python train.py --num_attention_heads=3 --num_key_value_heads=3 --norm_eps=1e-05 --positions="rope" --attn_scale=0.327 --init_std_qkv=0.0662 --init_std_down=0.0 --lr_head=0.00473 --batch_tokens=[8192, 16384, 24576] --doc_mask=true --train_tokens=152900000 --max_steps=10304 --dataset="wikipedia_en"
Each number is 128 + 24 x the weight over its row's rms, rounded and kept within 0 to 255. Layers, rows and columns count from 0. The size above them is the row's rms in percent of the matrix's.

# layer 2 attention output (transposed), 96x96, rms 0.399, rows 56-92, columns 0-47
size [100  73  82  89  87  94  83  80 112 112 112 116 105 116 121 116 123 108 116 113 115 132 122 113 118 103 112 113 121 114 122 108 115 110 115 106 129]
[[158 109 152 164 135 119 119 106 146 116 155 174 127 179  89 163  78 127  76 147 137 123 117 103 142 137 143  92 128  99 150 129  98  96  79 162  95 130 145 104 127 114 185 180 136 111 123 146]
 [144 110  85 128 114 191 140  83 100 140 151 156 131 171  75 153 165  68 157  95 107 140  88 106 141 132 128 116 116 129 131 118 163 107 110 112 135 135 138 155 101 103 136 118 134 130 111 137]
 [128 120 123 137 110 122  89 109 110 132 150 159  85 195 143 154 132 127 143 121  99 112 117 139 118 129 108 123 164 149  89 138 168 132 136 142 125 177 144 135 133 100 140 108 102 106 138 154]
 [133 141 101 133 143  87 123 112 180 112  82 120  99 107 129 107 138 120 119 164 188 118 117 153  95 122 100 129 137 165 137 112 117 139 148 149 102 131 100 136 141 117 118 137 130 149  54 153]
 [110 111 130 127 176 108  78 112 157 148 115 102 130 125  94 174 101 129 111 135 110 121  97 183 160 142 131 123 163 102 165 156 118 116 143 174 160 123 162 109 112 137 179 126 114 158 101 140]
 [131 130 143 112 147  98  83 108 120 126 100 151 123  96  80 144 144 147 146 114 122 111 126 146 161 132 115 117 123 162 103 141 143 176  99 124 104 134 143 123 154 137  90 173  97 132 147 130]
 [ 85 126 147 150 146 113 120 130 168 135 121 120 125 110 107 128 137 103  59 160 138 122 126 120 117 151 136 111 131 104 101 100 150  99 153 117 159 139 141 156  77 144 129 114 126 136 128 181]
 [132 165  90 118 142 109 124 136 125 111 112 100 115  91 115 119 139 158 125 132 137 135  95 160 154 166  95 164 131 107 125 149 148 108  71 125 148 135 167 108 153  99 165 108 127 157 143 103]
 [121 135 142  80  78 136 136 153 100  94 106 104 156 179 113 110 133 134 163 112 145 159  91 166 119 129 160 147 103 141 174 150 161 128 121  91 156 147 120 118 136 121 151 121 152  83 102 121]
 [113 119 110  86 152 126 170 136 143 145  93 127 118  98  94 122 143 139  95 111 162 141  74 161 136 140 169 179  69  95 153 149 138 135 145 169 116 123 149 140 146 125 136  98 151 132 130  98]
 [100 155 116 148 150  80 124  70 137 185 132 103 129 141 161 119 141 153 103 115 102 146  88 121 119 122 115 156 104 106 148 172 178 116 101 132 143 153 138 116 133 113 113  83  81 139 150 150]
 [120 174 117 125 142 133  75 151  99 121 177  86 112 129 152 118 155 134 129  93 126  92 166 156 149 122 110 153 108 146 162 128 116 152 155 157 111 118 101 129 143 104 141  86 113 147 102 121]
 [140 137 150  99 111 135 152 105 125 114 129 125 126 170 120 136 146  92 114 132 131 139 152  95 178 122 148 133 100  68 145 121 115  86 104  82 130 106 127  91 118 161 149 133 141 141 102 103]
 [120  99  85 134 112 117 123 152 127 130 191 113 118 130 127 149 160 172 147 147 125 135 142 119 143 102  96 116 129 158 114 177 133 132 107  83 141 120  97 138 109 143 140 102 114 110 134 136]
 [124 125 114 114 134  92  86  67 143 141 150 131 133 124 151 100 106 147 158 112 143 119 112 125 161  93 159 105 141 115 124 145 126 183 118 139 114 130 150 135 102 106 123 162 139 133 114  95]
 [121 115 137 125 136 132 124 145  82 106 141 193 150 123 119 131 136 137 113 121 156 128 130 123 121 136 145 139 121  72 111 207 123 107 129 139 136 138 129 142 132 152 130 110  99  99 150 144]
 [125 151 151 123 127 172 149 119 125 114 123 108 137 126 109 105 137 147 137  89 155  85 163 144 143 128 112 126  91 104  97 151 133 159 135 130 143 125 118 144 116 140 173 136 173  67 175 163]
 [ 96  93 104 176 120 158 125  99 124 132 119 144 174 162 139 130 117  94 180 157 112 114 127  91 115 126 156 131 101 123 105 131 138 127 101 139  86 200 116 133 120 139 126 101 135 122 130  99]
 [152 142 153 108 117 142 164 120 123 138 160  85 111 134 158  81 153 137 117 138 161 172  99 116 108 108 163 113 137  81 148 115 109 124 122 114 115  78 134 136 131 122 199 165 102 133 137 170]
 [117 139 134 119 161 111 161 188 109 111 146  65 146 139 114 110 161 155 140 110 138 157 131 117 140 108 148 112 149 122 136 133 116  94 178 111 144 171 130 112 142 118 137  90 105 118 160  75]
 [ 90 138 134 149 139  90 130 142 100 146  82 149 172 147 125 133 145 133  79  82  99  98 135 119 135 133  98 168 102 156  72 118 149 122 125  92 119 128 131 136 126 128 171 125 107 162 135  84]
 [ 99 146 138 147 117 146  95 143 101 141 172 136  83 117 149 117 164 149 108 166 145 130 160  88 108 112 120 120 133  86 129 166  94 153 117 116 140 146 126  86 123 143 145  85 154 111 125 105]
 [122 124 116 154 131 158 136 138 130 143 122 109 128 190 189 145 107 122  91 135 100 138 145 144 153 146  86 131 113 153 141 133 105 145 138 119 155 142 119 172 145 129  97 171 138 123 103 100]
 [115 130 140 112  95  95 147 112 143 139 108 139 151 134 133 162 126 163 126 129 122 152 114 103 153  92 139 117 117 139 138 116 122 159 109 120 108 141 160 129 129 142 112 153 129 110 129 166]
 [119 107 129 154 151 147 155 115 131 119 148 129 119 159 159 114 154 143 103 152 133 115 129 143 130  88 122 132 132 142 105 112 119 132 141 141 110 172 122 142 124  65 111 136  99 110 153 130]
 [116 138 159 114 144  88  71 138  76 161 148 143 138  93 120 142 150 172 147 114 131 120 114 122 110 167  91 129 138 124 116 112 102 123 121 152 127 124  95 111 145 159 146 159 107  77  90 135]
 [123 124 178  86 100 152 144 135 121 131 122  91 148 101 138 102 111  88 154 127 116 146 124 126  94 119 132 117 117 147 152 149 153 122  67 124 162 151 111 147 106  85 124 137 133 111 138 132]
 [121 132 124  99 153 124 139 117 116 112 105 143 155  79 114 119 139 136 127 132 120  96 147  99 129 144  80 140 141 120 156  89 115 154 139 159 120  94 142 139 143 133 144 136  89 123 157 174]
 [112 121 133 101 185 162 105 110 115 113 159 170 105 139 120 117 143 119 147 154 143 151 105 160 141 139 117 138 131 152 139  71 155  99 131 128 139 149 106 129 102 118 116  86 122 169 115 144]
 [128 104 118 101 119 105 141  94 133 127 156 127 142 130 133 155 153 147 124 107 141  89  76 100 136 100 132 174  88 154 167 108 156  74 103 168  88 129 164 108 170 130 144 133 153 112 114 121]
 [156  91 139 129 151 143 161  62 131 131 165 143 150 104 160 163 132 130 139 124 153  97 160 121 107 111 131 119  90  75 102 117 168 102 146  87 123 110  90 144 159 101 138 151 110 134 131 119]
 [147 143 138 114 154 154 154 158 135 113  87 166  95 186  81 137 147 139 115  83 143 140 103  97 120 163 120 132 143 114  87 120 105 149  93  91 137 130 102  90 115 132 100 121  96 157 126 114]
 [101 126  94 162  86 129 101 131 107 120 152 111 141 129 121  97 137 107 131 113 132 137 110 126 123 125 162 113  92 109 151  94 134 115 106 129 122 133 151 155 103 122  89  86 127 109 153 121]
 [101 116 142 120 136 144 127  77 153 133 165 130  87 129 119 109 151 198 147 109  95 185  93 135 115 135 103 112 172 109 118 107 122 162  90 128 103 145  84 175 128 113 159 115 144 132 140 155]
 [114 107 122 171 118 125 124 157 147 159 153  76  93 115 108 156 128 137 157 124 128 152 189 135 131 147 120 109 112 115 135 109 186 127 113 137  95 137 104 114 192 152 159  95 133 129 128 137]
 [176 149  98 132 109 134 113 135 159 167  66 127 172 144  78 125 108 147 132 164 121  97 165  78  99 124 148 124 126 122 121 138 132 119  70 134 133 150  87 131 136 134 163 160 136  93 132 110]
 [155 123  97 111 136  95 100 126 141 106  91 139 133  88 150 125 147 155  86 116 110 141 112 157 167 126 145 133 167  81 141  65 135 176 139  88 145 115 126 141 134 140 135  95 102 119 139 114]]
# layer 2 attention value, 96x96, rms 0.205, rows 57-93, columns 0-47
size [ 79  85  91  85  97  97  86 108 106 104 110 110 110 114 115 118 116 106 109 118 123 124 114 116 106 114 111 121 114 116 109 112 106 117 107 125 102]
[[ 99 101 113 153 151 118 134 145 121 105 118 136 148 112 187 129 133 139 131 153 148 141 127  98  97 141 132 186 115 110 137 118 155 136 146 161  94 153 134 126 144 100 128 153 132  95 128 119]
 [130 146  92 120 147 111 109 138 150  96 106 131 128 148 147 119 111 156 102 154 142 137 116 148 134 135 122 137 103 122 175 134  84 114 131 115 130 104 134 127 142 134 129 114 105 162 155 160]
 [130 117 110 147 172 111 104 131 127 142 104 119 153 103 140 110 132 109  86  87 106 161 155  94  77 126 100 103 115 124 128 151 110 113 104 153 151 132 113  93 113 151 113 117 102  85 130 148]
 [110 149 123  96 127  81 109 124 131 148 171 136 124 112 120 106 151 106  88 118 112 125 153 103 138  72 140 104 106 108 122 174  84 151  96 155 136 128 120 141 155 173 171 124 175 110 121 135]
 [105 103 117 125 176 135 121 134 129 146 148 135 161 117  86 106 112 169  74 157  80 122 145 176 167  96 131 109 103 144 100 153 131 134 147 145 138 138  88 130 115 108 151 154 142 107  92 109]
 [123 155 118 146 101 137 127 131 137 119 125 121 139 177 113  94 143 116 168 138  73 138 124 129  87 143 127 155 152 183 152 142 131 132 141  79 104 151  96 117 153 103 120 111  94  91 135 131]
 [123 128 134 138 137 158 118 100 115 140 127 124 144 109 117 125 150 141 126 109 137 127 129 116  96 128  95 148 110  82  63 135 111 135 103 146 132 158 119 160 127 125 124 180 133 132 140 157]
 [109 135 130  74 124 126 162 153 105 116  93 145 147 160  78 150 135 143 157 139 175 114 138 172 125 155 174 122 137 164 152 142 161 109 104 127 128 136 118 114  94 121 151 118 167 114 121 131]
 [101 147 101  61 100 115 160 106 173 103 119 122 132 109 104 170 133 144 136 132 127  81 106 166 155 161 156 160 102 158 143 116 120 142 111 104  93 131 125 128 113 117 141 141 139  80 135 159]
 [101 137 138 119 146  88 102 114 105 129 101 129 135 151 111  85 127 135 128 128  95 114  81 124 143 115  61  87 168 110 129 180 154 120 110 176 129 118 131 119 132 132 140 161  79 134 154 141]
 [ 90 173  97 151 137 166  61 182 131  84 123 132 147 145 138 117 150 153 105 139  94 121 140 128 134 156 111 142 118 148 128 144 135 136 157 108 142 118 123 116 142 120 151  99 100 101  92 154]
 [136 120 159  92 140 130 113 133 107 119 143 111 102 127 112 136 122 135  72 165 111 147 147 127 144 127 129  95  97  84 162 159 102 103  99 106 100 122 112  73  98 169 127 121 179 151 107 103]
 [149 118  97 113 111 173 143 119  87 137 114 172 128 132 154 157 132 137 143 153 116 127 122 127 141 115 119 121 148 168 104 195 161 118 112 103 140 114 114 138 143 121 132 115  83 153 116  96]
 [112 146 150 165 128 104 114  98 145  86 124 154 111  98 147 118 142 165 146 105 126 121 125 134 118 106 142 120 112 116 141 135 138 112 136 149 126 131 131 143 110 116 126 138 128 121  91 107]
 [106 164 138 118 120 124 119 117 179 129  99 177 158  98  88 158 134 149 103  74 120 165 127 112 139 144 174 130 150  91 116 203 134 162 133 136 132 123  85 122 137 144  97 147 132 132 123 177]
 [134 125 141 124 150 102 172 143 165 110 145 116 107 130 147 144 148 122 129 120 176 160 170 149 142 148 126 158 121 148 115 191 139 156 143 116 125 142 172 135 125 134 174 126 173 129 149 120]
 [131  90 116 155 120 141 113 114 140 157 151 138 144 119 125 108 124 148 117 202  92 147 118  99 122 107 187 127 153 120 129 122 117 107 130 130 124 172 131 152 118 138 184 156 149 146 106 133]
 [141 119 132 119 148 189 178 130 134 148 162  73 130 141 125 119 115 135 136 101 147 125 114 137 136 141 147  95  85 136 139 171 113 133 150 154  89  95 145 128 101 118 116 112  97 131 115 135]
 [100 140 115 134 146 145 147 175 112 113 149  82 173 160 109 139 128 175 112 111 122 186 127 118 136 110 152 144 154 138 138 172 104 110 142  88 137 166  84 109 132 131 155 104  95 120 146 148]
 [121 111 122 134 125  94 128 136 107 148  49  95 131 146 128 125 122 101 101 139 110 107 147 144 139 124 107 117 186 170  74 113 127 134 136 121  81 122 101 150 119 101 132 106 128 162 165 110]
 [155 161 113 154 134 159 167 124 160  86 122 136 130 122 164 102  89 131 103 130  99  54 160 106 150  89 127  84 146  86 164 137 140 139 108 124 137 128  81 142 144 126 121 128 174 109 144 123]
 [119 135 162 184 120 123 123 161  94 157 111 103 115 126 115 139 109 102 123 144 122 128 157 151 116 149  81 141 116 118 132 155  72 161 132  81 147 151 111 110 145 140 135 173 127  94 112 112]
 [128  92 132  76 139 109 142 133  85 115 122 151 107 121 172 118 123 119 178 122 185 163 138 105 111  91 111 103 162 134  91 142 128 119 128 162 123 125 146 132 121 130 129 109 136 101 130 119]
 [108 160 130 165 154 179 120 143 176 110 115 177 147 143  99  98 178 137 132 146 121 119 134  95 101  77 105 125 137 156 102 129 104 127 131 113 117 148 130 118 137  96 120 103  86 112 127 101]
 [152 132 141 122 181 161  99 157 144 135 123 133 126 128 123  98  92 133 158  83  98 142 133 124 128 131 138 120 128 123  84  99 113 128 120 167 137 122 113 159 175 122 136 154 160 117 150 134]
 [112 100 147  98 147 147 159 143 164 150  99 122 180 121 142 139 161 119 141 138 140 157 123 127 108 147 135 139 101 136 126 124 146 114 101 147 160 135 133 101 141 118 172  96 139 142 105 126]
 [116 149 126 127 151 114 128 109 142 106 139  97 157  98  82  99  97 115 141 118 164 114 132  79 120 160  75 113 150 128 136  98 131 158 157 161 179  95 148 155 130 160  78 101  91 114 109 104]
 [119 110 146  97 130 161 142 116 138  75 179 165 124 148 125 113 121 100 134 136 133 133 119 133 177 124  98 129 179 147 133  70 168 131 139 113 114 136 104  94 132 106  91  93 135 173 130 152]
 [125 138 143  85  98 107 153 143 100 173 119 120 132 121  91 160 125 177  95 149 123  99 128 111 144 103 143 154 142 160 156 111 164 113 147 139 128 128 169 111 166 142 162 137 138 152 103 123]
 [139  95 164 126 146 141 129 114 107  83 126 118 104 113 117 140 132 152 103 123 132 118 121 146 143 134 115 155 102  98 111 138 118 120 127  86 114 145 132  70 142  90 113 120 101 175 108  86]
 [135 141 151 125 121 117 199 116 144 105 132 108 113 151 123 125 141  97 118 114 141 136 135 151  83 134 156 117 162 134 124  80 115 136 159  82 134 131  75 126 119 133 145 170 121 160 157 166]
 [ 81 113 115 125 131 122 124 124 121 102 128 152 133 134 123 121 133 154 130 124 119 156  98 165 154 154 181 106 126 117  97  83  84 144 122 104 154 125 141 138 133 139 150 123 100 125 133 167]
 [ 75 114 118 115 116 165 158 121 101 146 168 144 147 136 123 144 123 144 125  97 105 139 122 150  62  81 114  84 113 109  98 131 120 140 107  96 113 115 150 176 163 123 156  91 161 154 155 150]
 [129 112 100 136 118 163  95 154  87 148 106 107 111 115 117  96 118 112 109  94 137  98 158 108 169 144 143 119 110 117 139 128 195 131 127 114 144 139 134 143 160 144 180 138  99 123 131 160]
 [150 146 126 124 159  74  84 126 186 171 144 142 131 168 112 108 153 143 114 157 130 130 140  94 127 154 136 145 114 169 146 131 107 133  81 133 160 151 107 122 166 134 105 158 176 156 134  99]
 [114 125 132  95 167 114  72 102 109 151 168 159 142  86 146 153 104 150  92  92 139 130 114 136 119 113  93 105 118  95 123  88 136 128 108  72 109 114  85 151  91 129 164 130 101  95  96 138]
 [148 116 161  94 104 111 165 130 113 139 148 148 113 124 124 152 138 117 151 152 109 154 114  90 156 207 141 135 161 136 104 147  97 105  98 128 124 153 138 140 118 139 105 111 138 140 126 109]]
# layer 2 attention query, 96x96, rms 0.227, rows 64-95, columns 0-47
size [ 11  16  26  23  59  74  81  80  10  16  31  46  79  80  78  99 157 155 152 157 156 151 145 150 152 145 157 159 154 161 156 150]
[[114 122 132 114 143 118 137 132  99 119 158 199 130 134  72  89  98  84 153 129  75 105 122 148 144 160 118 149 108 111 127 125 147 131 162  88 105 110 116 124 122 108 124 134 115 139 143  81]
 [162 157 119 119 108 114 130 124 140 143 113 117 159 126 162 136 126 122  99  83 145 146 103 106 120 104 130 208 119 133 143 115 117 130 129 117  99 139 100 159 143 139 110 118 143 133  99 134]
 [122 110 160 135 192 134 100 109 119 142 134 129 150 115 107 171 125 154 166 193 137  99 158 171 153 127 118  76 154 103 140 126 117 133  94 165 147 139 134 126 119 174 165 105 138 126 149 132]
 [127  98 150 152  65 143  93 132 145 143 134  87 143 131 142 200 140 135 119 157  95 141 124 146 116 110 122 104 135 146 116 119 136 126  87 141 132 139 115 139 110 188 146 141 110 121  99 162]
 [130 123 117 121 107 155 116 114  98 136 137 163 144 120 174 177 148 163 141 127  96 105 147 122 128 152 121 201 166 104 113 138 163 120 149 144 100 123  95 155 153  96  67 136 134 107 156  93]
 [153 110 104 161 155 132 119 135 125 133 142 153 134 130 167 144 136 126 130 117 158 138 138 118 102 145 182 156 166 109 140 120 120 120 106 155 134 148 107 149 139 149 152 164 157 114 125 138]
 [130 145 141 147  90 124  86 133 153  89 112 149 146 104 181 168 155 117  98  97 110 135 115 118 150 154 138 160 145 126 109 123 128 130 112 122 131 114 141 134 112 154 107 161 105 165 127 109]
 [105 145 134 130 102 130 117 174 149 211 131 136 109 119 175 136 164 135 186 175 151 152 144 137 124 150 113 157 177 146 130 130 149 133 134 111 175 132 128 137 174 172 115 125 159 109 128 110]
 [115 161 143 142 157 135 150  82  91 110 134 111 141 118 139 132 115 111 121  90 170  83 111 115 135 181 154  95 123 184 137 125 143 135 131 151 131 142 124 106 122 165 149 120 127 168 135 115]
 [144  95 138 110 154 158 116 101 146 113 156  91 117 136  91  78 183 159 106 150 153 121 132 119 172 111 143  73 109  89 172 117  97 123 119 126 154 141 150 163 143 142 149 106 108 155 161 111]
 [125 170 137 105  99 124 153 147  91 102 122 145 123 135 147 137  77 168 157 106 131 137 128  92 113 171 119 216 110 137 119 132 101 106 146 135 114 113  97 126 139 127 139 131 140 131 107 162]
 [142 151 129 113  94 136 130 148 113 105  84 159 143 128 139 141  97 115 163 145 118 107 121 107 105 181 100 207 146  97 101 133  96  98 124 134 106 101 126 123 129 135 146 104 125 144 117 179]
 [123 116 112 147 147 147 114 134 123 144 207  87 124 138 132 166 157 139 104 110 126 142 143 138 135  84 149  91  77 158 163 125 139 141 150 133 175 142 116 139 115  96 120 141 119 114 145 141]
 [139 127 103 121 134  69 125 141 230 115  89 132 138 140 112 123  97 103 101 109 111 112  95 124 147 130 128 167 108 153 135 129 123 136 102 154 143 153 120 130 143  76  95 150 114  95 115 127]
 [134 155 120 146  93 146 161 145 168  92 140 128 122 155 146  75 112 153  73  97 122 164 125  94 124 140 112 114 101 111 109 129 116 110 101  98 125 137 124  94 107 109 149 116 124 146 118  79]
 [115 121 106  91  65 126 117 113 151 119 115 101 137 118 125 143 124 134 138 102 114 114 121 118 133 113 143 133 128 137 135 138 152 128 121 110 155 118 129 111 122 208 110  95 127 123 117 133]
 [148 149  98 121 139 128 113 146 127 151 104 127 101  95 152 105 101 108 115 101 132 127 186 203 135 127 120 148  71 133 140 119  90 151 131 142 114 101  75 119 180 161 109  98 139 150 125 111]
 [142 110 146 134 111 127 126 162 107 100 142 131 117 116 117 171  98 118 107 152 108 126 111 138 113 138 135  81 136 161 102 175 167 119 204 129 139 121 119 143 124 131 122 133 142 128 146 119]
 [102 139 131 143 137 133 143  92 157 103 151 139 153  99 141 149 125  90  92 128 115 115 162 120 136 119 170 153 140 140 113 127 144 113 116 123 119 102 116 149 133 123 154 138 106 159 123  98]
 [ 77 140 153  90 148 120 104 170  99 164 104  82 123 132 144 133 126 132 131  93 101 117 136 121 140 124 140 154 115 143 108 167  90 164 156 136  81 129 158 113 134 137 134  98 140 139 105  98]
 [128 122 108 145 139  93 132 149 114 140 138 124 139 149 129 125 137 114 135 146 109 136  95 102 137 106 139 153 106 145 153 141 146 152 130 134 164  83  96 117  62 135 101 152 128 156  96 140]
 [134 124 153  99 140 115 134 154 131 147 169  79 180 140 149 142 133 128 112 143 149 106 131 122 109 121  98 126 147 104 175 117 125  82 145 150 135  85 117 104 165 113 129 154  74 107 130 113]
 [146 102 124 143 114 117 116 131 115 174 131 140  83  56 156 143 181 134 110 142 108 134 138 124 131  96 143 148 168 140 156 108 120 165 124 131 154 160 113 105 109  94 121  80 121 123 120 140]
 [122 121 160 146 143 146 118 139 137 104  82 127 123 138 106 127 144 110 119 114 123 131 102 134 131 144 125 127 117 142 117  83 147 112 140 181 106 151 117 109 185 116 146 127 163 119 130 126]
 [ 97 148 132 153 167 121 154 154 100 104  81  98 142 130 146 136 150 137 120 135 118 146 125 131 103 104 137 116 108 145 112 101 127  96 120 112 103 183 122 164 155 120 100 125  57 141 162 109]
 [119 113  91 142 143 131 144 135 144 133 143 153 144  83 131 175 142  90 140 115 124 102 110  97 132 121 151  99 139 125 121 116  84 101 129 136 147 148 157 181 107 131 129 119 106 111 137 155]
 [127  95 100 142  96 107 102 142 127 135 112 159 140 127 134 108 132 106 143 125 138 146 156  96 160 109 132 115 106 170 121 139 137  49 133 140  99 130  97 129 119 116 132 125 172  95 137 127]
 [160 149 179 113 114 161 148 167 152 105 148 136 127  79 111 111  68 119 131 124 127 177 161 111 141 147  96 112 173 106 162 114 109  91 117 136 136  91 150  85 135 123 133 138 118 106 101 117]
 [107 135 107 139  93 101 104 121 120 155 135 146  92 131 109 103 100 134 126 111 103 144 100 166 139 127 129 146 148 110 180 111 126  94 128 141 134 118 133 139 111 132 149 142 114 131 132 104]
 [190 132 142 154  87 111 136  94 110 158 132 145 203 123 132  98 135 119 171 122 158 114 119 127 127 126 142 146 114 104 109 118 151 136 135 139  77 149 149 132 130  97 145 137 110 117 135 143]
 [147 120 141 125  95 148 160 139 129 158 132 121  76 127 103 120 163 117 112 127 149 144  90 130  92 124 179 160  84 110 113 154 143  99 168 147 111 162 113 108 121 113  72 142 126 121  99 110]
 [173 125 121 103 137 134  80 119 124 135 135 128 162 130 162 143 124 160 130 119 122  95 131 150 144 100 135 114 148 133 152 155 105 111 193 118 111 181 157 109 154 137 120 118 120 118  49 123]]
# layer 2 attention key, 96x96, rms 0.216, rows 64-95, columns 0-47
size [ 25  25  32  29  69  80  74  87  12  22  35  49  80  85  88  77 172 169 168 174 169 166 165 163 168 161 172 174 170 177 173 159]
[[121  89 142 127 145 135 121 135 101 138 145 179 162 118  55 147  79  79 156 168  41 120 136 103 120 151 121 148 118 139 130 119 121 139 119 159 119 121 140 172 129  76 112 168 137 171 129 143]
 [128 127 150 142  89 122 114 117 122 164  96 119 144 152 166 169 104  86 158 119  42 145 128 117 117 132 145 178 112 126 137 121 156 128 122 128 124 125  92  83 136 152 115 123 127  75 120 151]
 [136 155 108 145 109  98 115 117 148 124 112 123 110 137 178  94 187 189 105  90 187 140 127 130 115 160 176 120 133 128 153 123 120 134 123 110 106 146 155 119 137 115 114 103 134 136 125 138]
 [129 137 112 113 116 124 112 152 118 182 112 137 144 131 105 134 131 192 122 125 163 150 125 147 153 129 147 102 103  78 120 129 114 118 127 108 146  76 160  94 129 211 145  83 135 119 150 151]
 [133 115 121 123 117 124 161 116 133  94 125 129 121 131 108 125 135 104 135 113 109 110 106 108 122 113 156 130 147 136 150  97 133 147 135 127 112 143 136 144 124  60 100 124  48 126 146  69]
 [115 126 169 124 163 143 137 159 100 121 156 157 126 120 168 135 128 144 114 109 145 139 148 126 142 137  47 138 168 136 123 195 134 119 148 150 153 126 131 147 138 153 149 140 101 134 118 152]
 [137 127 106 127 119 135 221 135 122 114 121 128 116 158 136 152 159 130  91 113 138 130 130 121 131 125 111 117 117 127 150 149 133 125 133 129 139 149 124 134 125 126 112 118 179 109 112 126]
 [163 132 125 138 130 129 167 126 170 169 144 123 137 143 175 141 149 132 174 183 150 152 135 149 150 127 191 155 170 121 149 161 132 129 133 136 158 128 144 151 138 164 115 139  71 154 141 124]
 [144 128 115 130  96  86 157 141 113 118  99 174 120 135 114 140 102 156 112 109 148 131 107  99  96 179 127 125 124 144 147 123 144 141 152 125 101 133 120 115 119  95  85 116 125 116 143 193]
 [123 135 133 158 119 160 131 124  84 155 124 126 132 119 110 201  74  99 125 167  75 126 129  97 107 161 147 172 130 132 156 122 138 123 138 172 100 158 123 138 162  93  85 133 140 159 124 158]
 [115 139 140 117 113 135 144 170 109 139 109 129 133 103 117 144  88 156 160 154  80 128 139 128 133 139 135 180  93  93 103 131 142 104 124  88 115  99  95 103 153 129 113  85 115 100 116 139]
 [133 163 142 102 106 151 150 160 116 161 113 138 137 104 110 176 109 136 146 136  81 117 120 120 135 120 126 152 105  76 100 140 142 109 104 126 114 117 106 117 130 135 146  97 108 150 104 153]
 [138 126 155 153 113  75 174 128 108 127 187 113 135 138 189 155 161 134 134 135 127 157 134 137 144 118 163 137 132 163 138  97 135 134 131 122 144 116 143 144 117 120 118 155 189 118 140 145]
 [131 141 145 127 130 206 134 120 255 136 127 136 133 107  98 160  98 120 117 131 118 135 158 127 141 133 117 146 117 127 124 121 141 137 148 147 145 113 129 139 128 100 130 147 142 145 152 138]
 [108 106 130 123 109  75  61 118 132 102 156 121 107  95 138  96  95 116  89  99 112 129 102 120 122  98 106 130 114 113 136 158 112 121 131 114 111 111 126 116 108  83 128 123 146 120 130  76]
 [145 129 146 125  94 141 155 136 158 121 134 108 127 116 146 134 127 130 133 127 123 142 136 138 123 112  89 135 153 117 129  19 126 123 114 137 148 124 128 136 130 182 126 115  95 117 123 152]
 [148 148 102 125 142 128 114 147 129 150 107 130 102  91 153 106 103 110 118 103 133 128 191 207 135 129 119 146  76 133 138 118  94 151 125 140 116 101  78 122 181 164 108 101 138 152 125 112]
 [142 108 148 134 108 127 128 158 109 101 143 132 115 117 118 170  98 120 106 147 109 126 108 138 111 144 132  85 134 161 102 174 170 116 206 132 140 121 121 144 125 132 124 135 141 131 146 119]
 [103 143 133 148 138 134 144  91 155 104 148 138 153 101 143 148 126  94  90 130 115 119 163 120 142 121 170 156 139 137 112 125 145 112 118 125 122  99 115 146 134 125 154 138 105 159 128 100]
 [ 74 144 154  94 150 122 106 169  97 162 105  83 125 133 143 130 127 130 132  94 102 113 140 122 139 129 140 155 118 142 111 166  88 161 153 138  79 129 159 113 134 134 135  98 137 140 105  96]
 [130 121 111 147 140  92 130 150 115 135 131 127 139 149 126 121 140 116 134 145 109 139  95 102 141 109 135 152 109 146 154 140 146 151 125 136 166  83  93 115  64 133  99 150 131 156  96 141]
 [132 123 155 102 143 115 132 156 130 149 174  75 182 141 145 143 133 130 115 143 147 104 132 122 112 120 101 123 145 102 173 118 127  83 144 150 134  83 116 107 162 114 127 155  75 107 133 111]
 [146 100 119 143 119 115 115 128 113 176 139 137  81  56 148 145 183 135 109 142 105 133 140 126 135  92 148 139 161 143 156 106 116 163 124 128 153 157 114 105 104  97 124  82 119 124 120 141]
 [122 120 163 148 141 147 117 141 133 102  87 121 125 138  97 133 144 110 125 115 125 128 104 132 128 140 131 125 113 145 114  84 146 112 147 176 109 150 118 113 184 120 147 124 161 117 130 125]
 [ 98 147 131 152 169 122 154 151 105 106  79  99 142 129 147 134 150 136 117 130 116 144 125 130 108 103 139 111 104 143 110 101 125  94 119 111 105 183 120 164 156 115  98 125  56 141 159 106]
 [121 115  91 142 142 130 142 137 142 127 141 156 140  83 132 170 141  90 141 113 126 103 110  96 127 130 148  99 142 128 119 115  83 100 129 134 142 149 157 176 111 132 127 119 108 110 134 155]
 [129  95  99 135  96 107 102 139 125 138 111 161 141 128 133 110 133 104 146 124 135 144 157  95 155 110 134 117 106 171 122 139 139  46 134 138 100 130  95 129 121 115 131 128 168  94 136 125]
 [162 145 178 115 116 160 148 168 150 106 147 135 127  80 111 109  69 119 134 124 126 178 163 111 144 145  97 113 174 107 164 117 106  90 115 134 131  90 152  87 136 121 133 139 118 107 102 114]
 [109 137 108 136  90 103 104 121 119 151 135 149  91 132 114 101 100 135 121 113 105 146 102 164 140 130 129 153 150 114 178 111 128  96 127 140 134 117 134 138 113 133 146 142 114 129 133 105]
 [192 129 144 152  83 109 137  93 115 154 129 143 202 122 134  93 133 121 167 119 160 114 116 127 122 136 138 149 117 105 109 120 152 135 133 138  74 153 151 130 134  95 139 137 109 119 132 141]
 [145 116 143 126 100 151 159 139 127 156 135 119  76 126  93 123 161 116 110 122 144 143  92 129  97 123 180 149  83 111 108 153 141  96 169 149 112 165 114 109 117 109  76 143 126 117  99 111]
 [172 121 123 103 138 131  79 120 130 132 134 131 162 125 160 141 126 162 128 118 122  95 132 151 145  99 133 112 154 132 149 153 106 111 191 120 110 182 156 111 154 137 121 124 121 117  48 123]]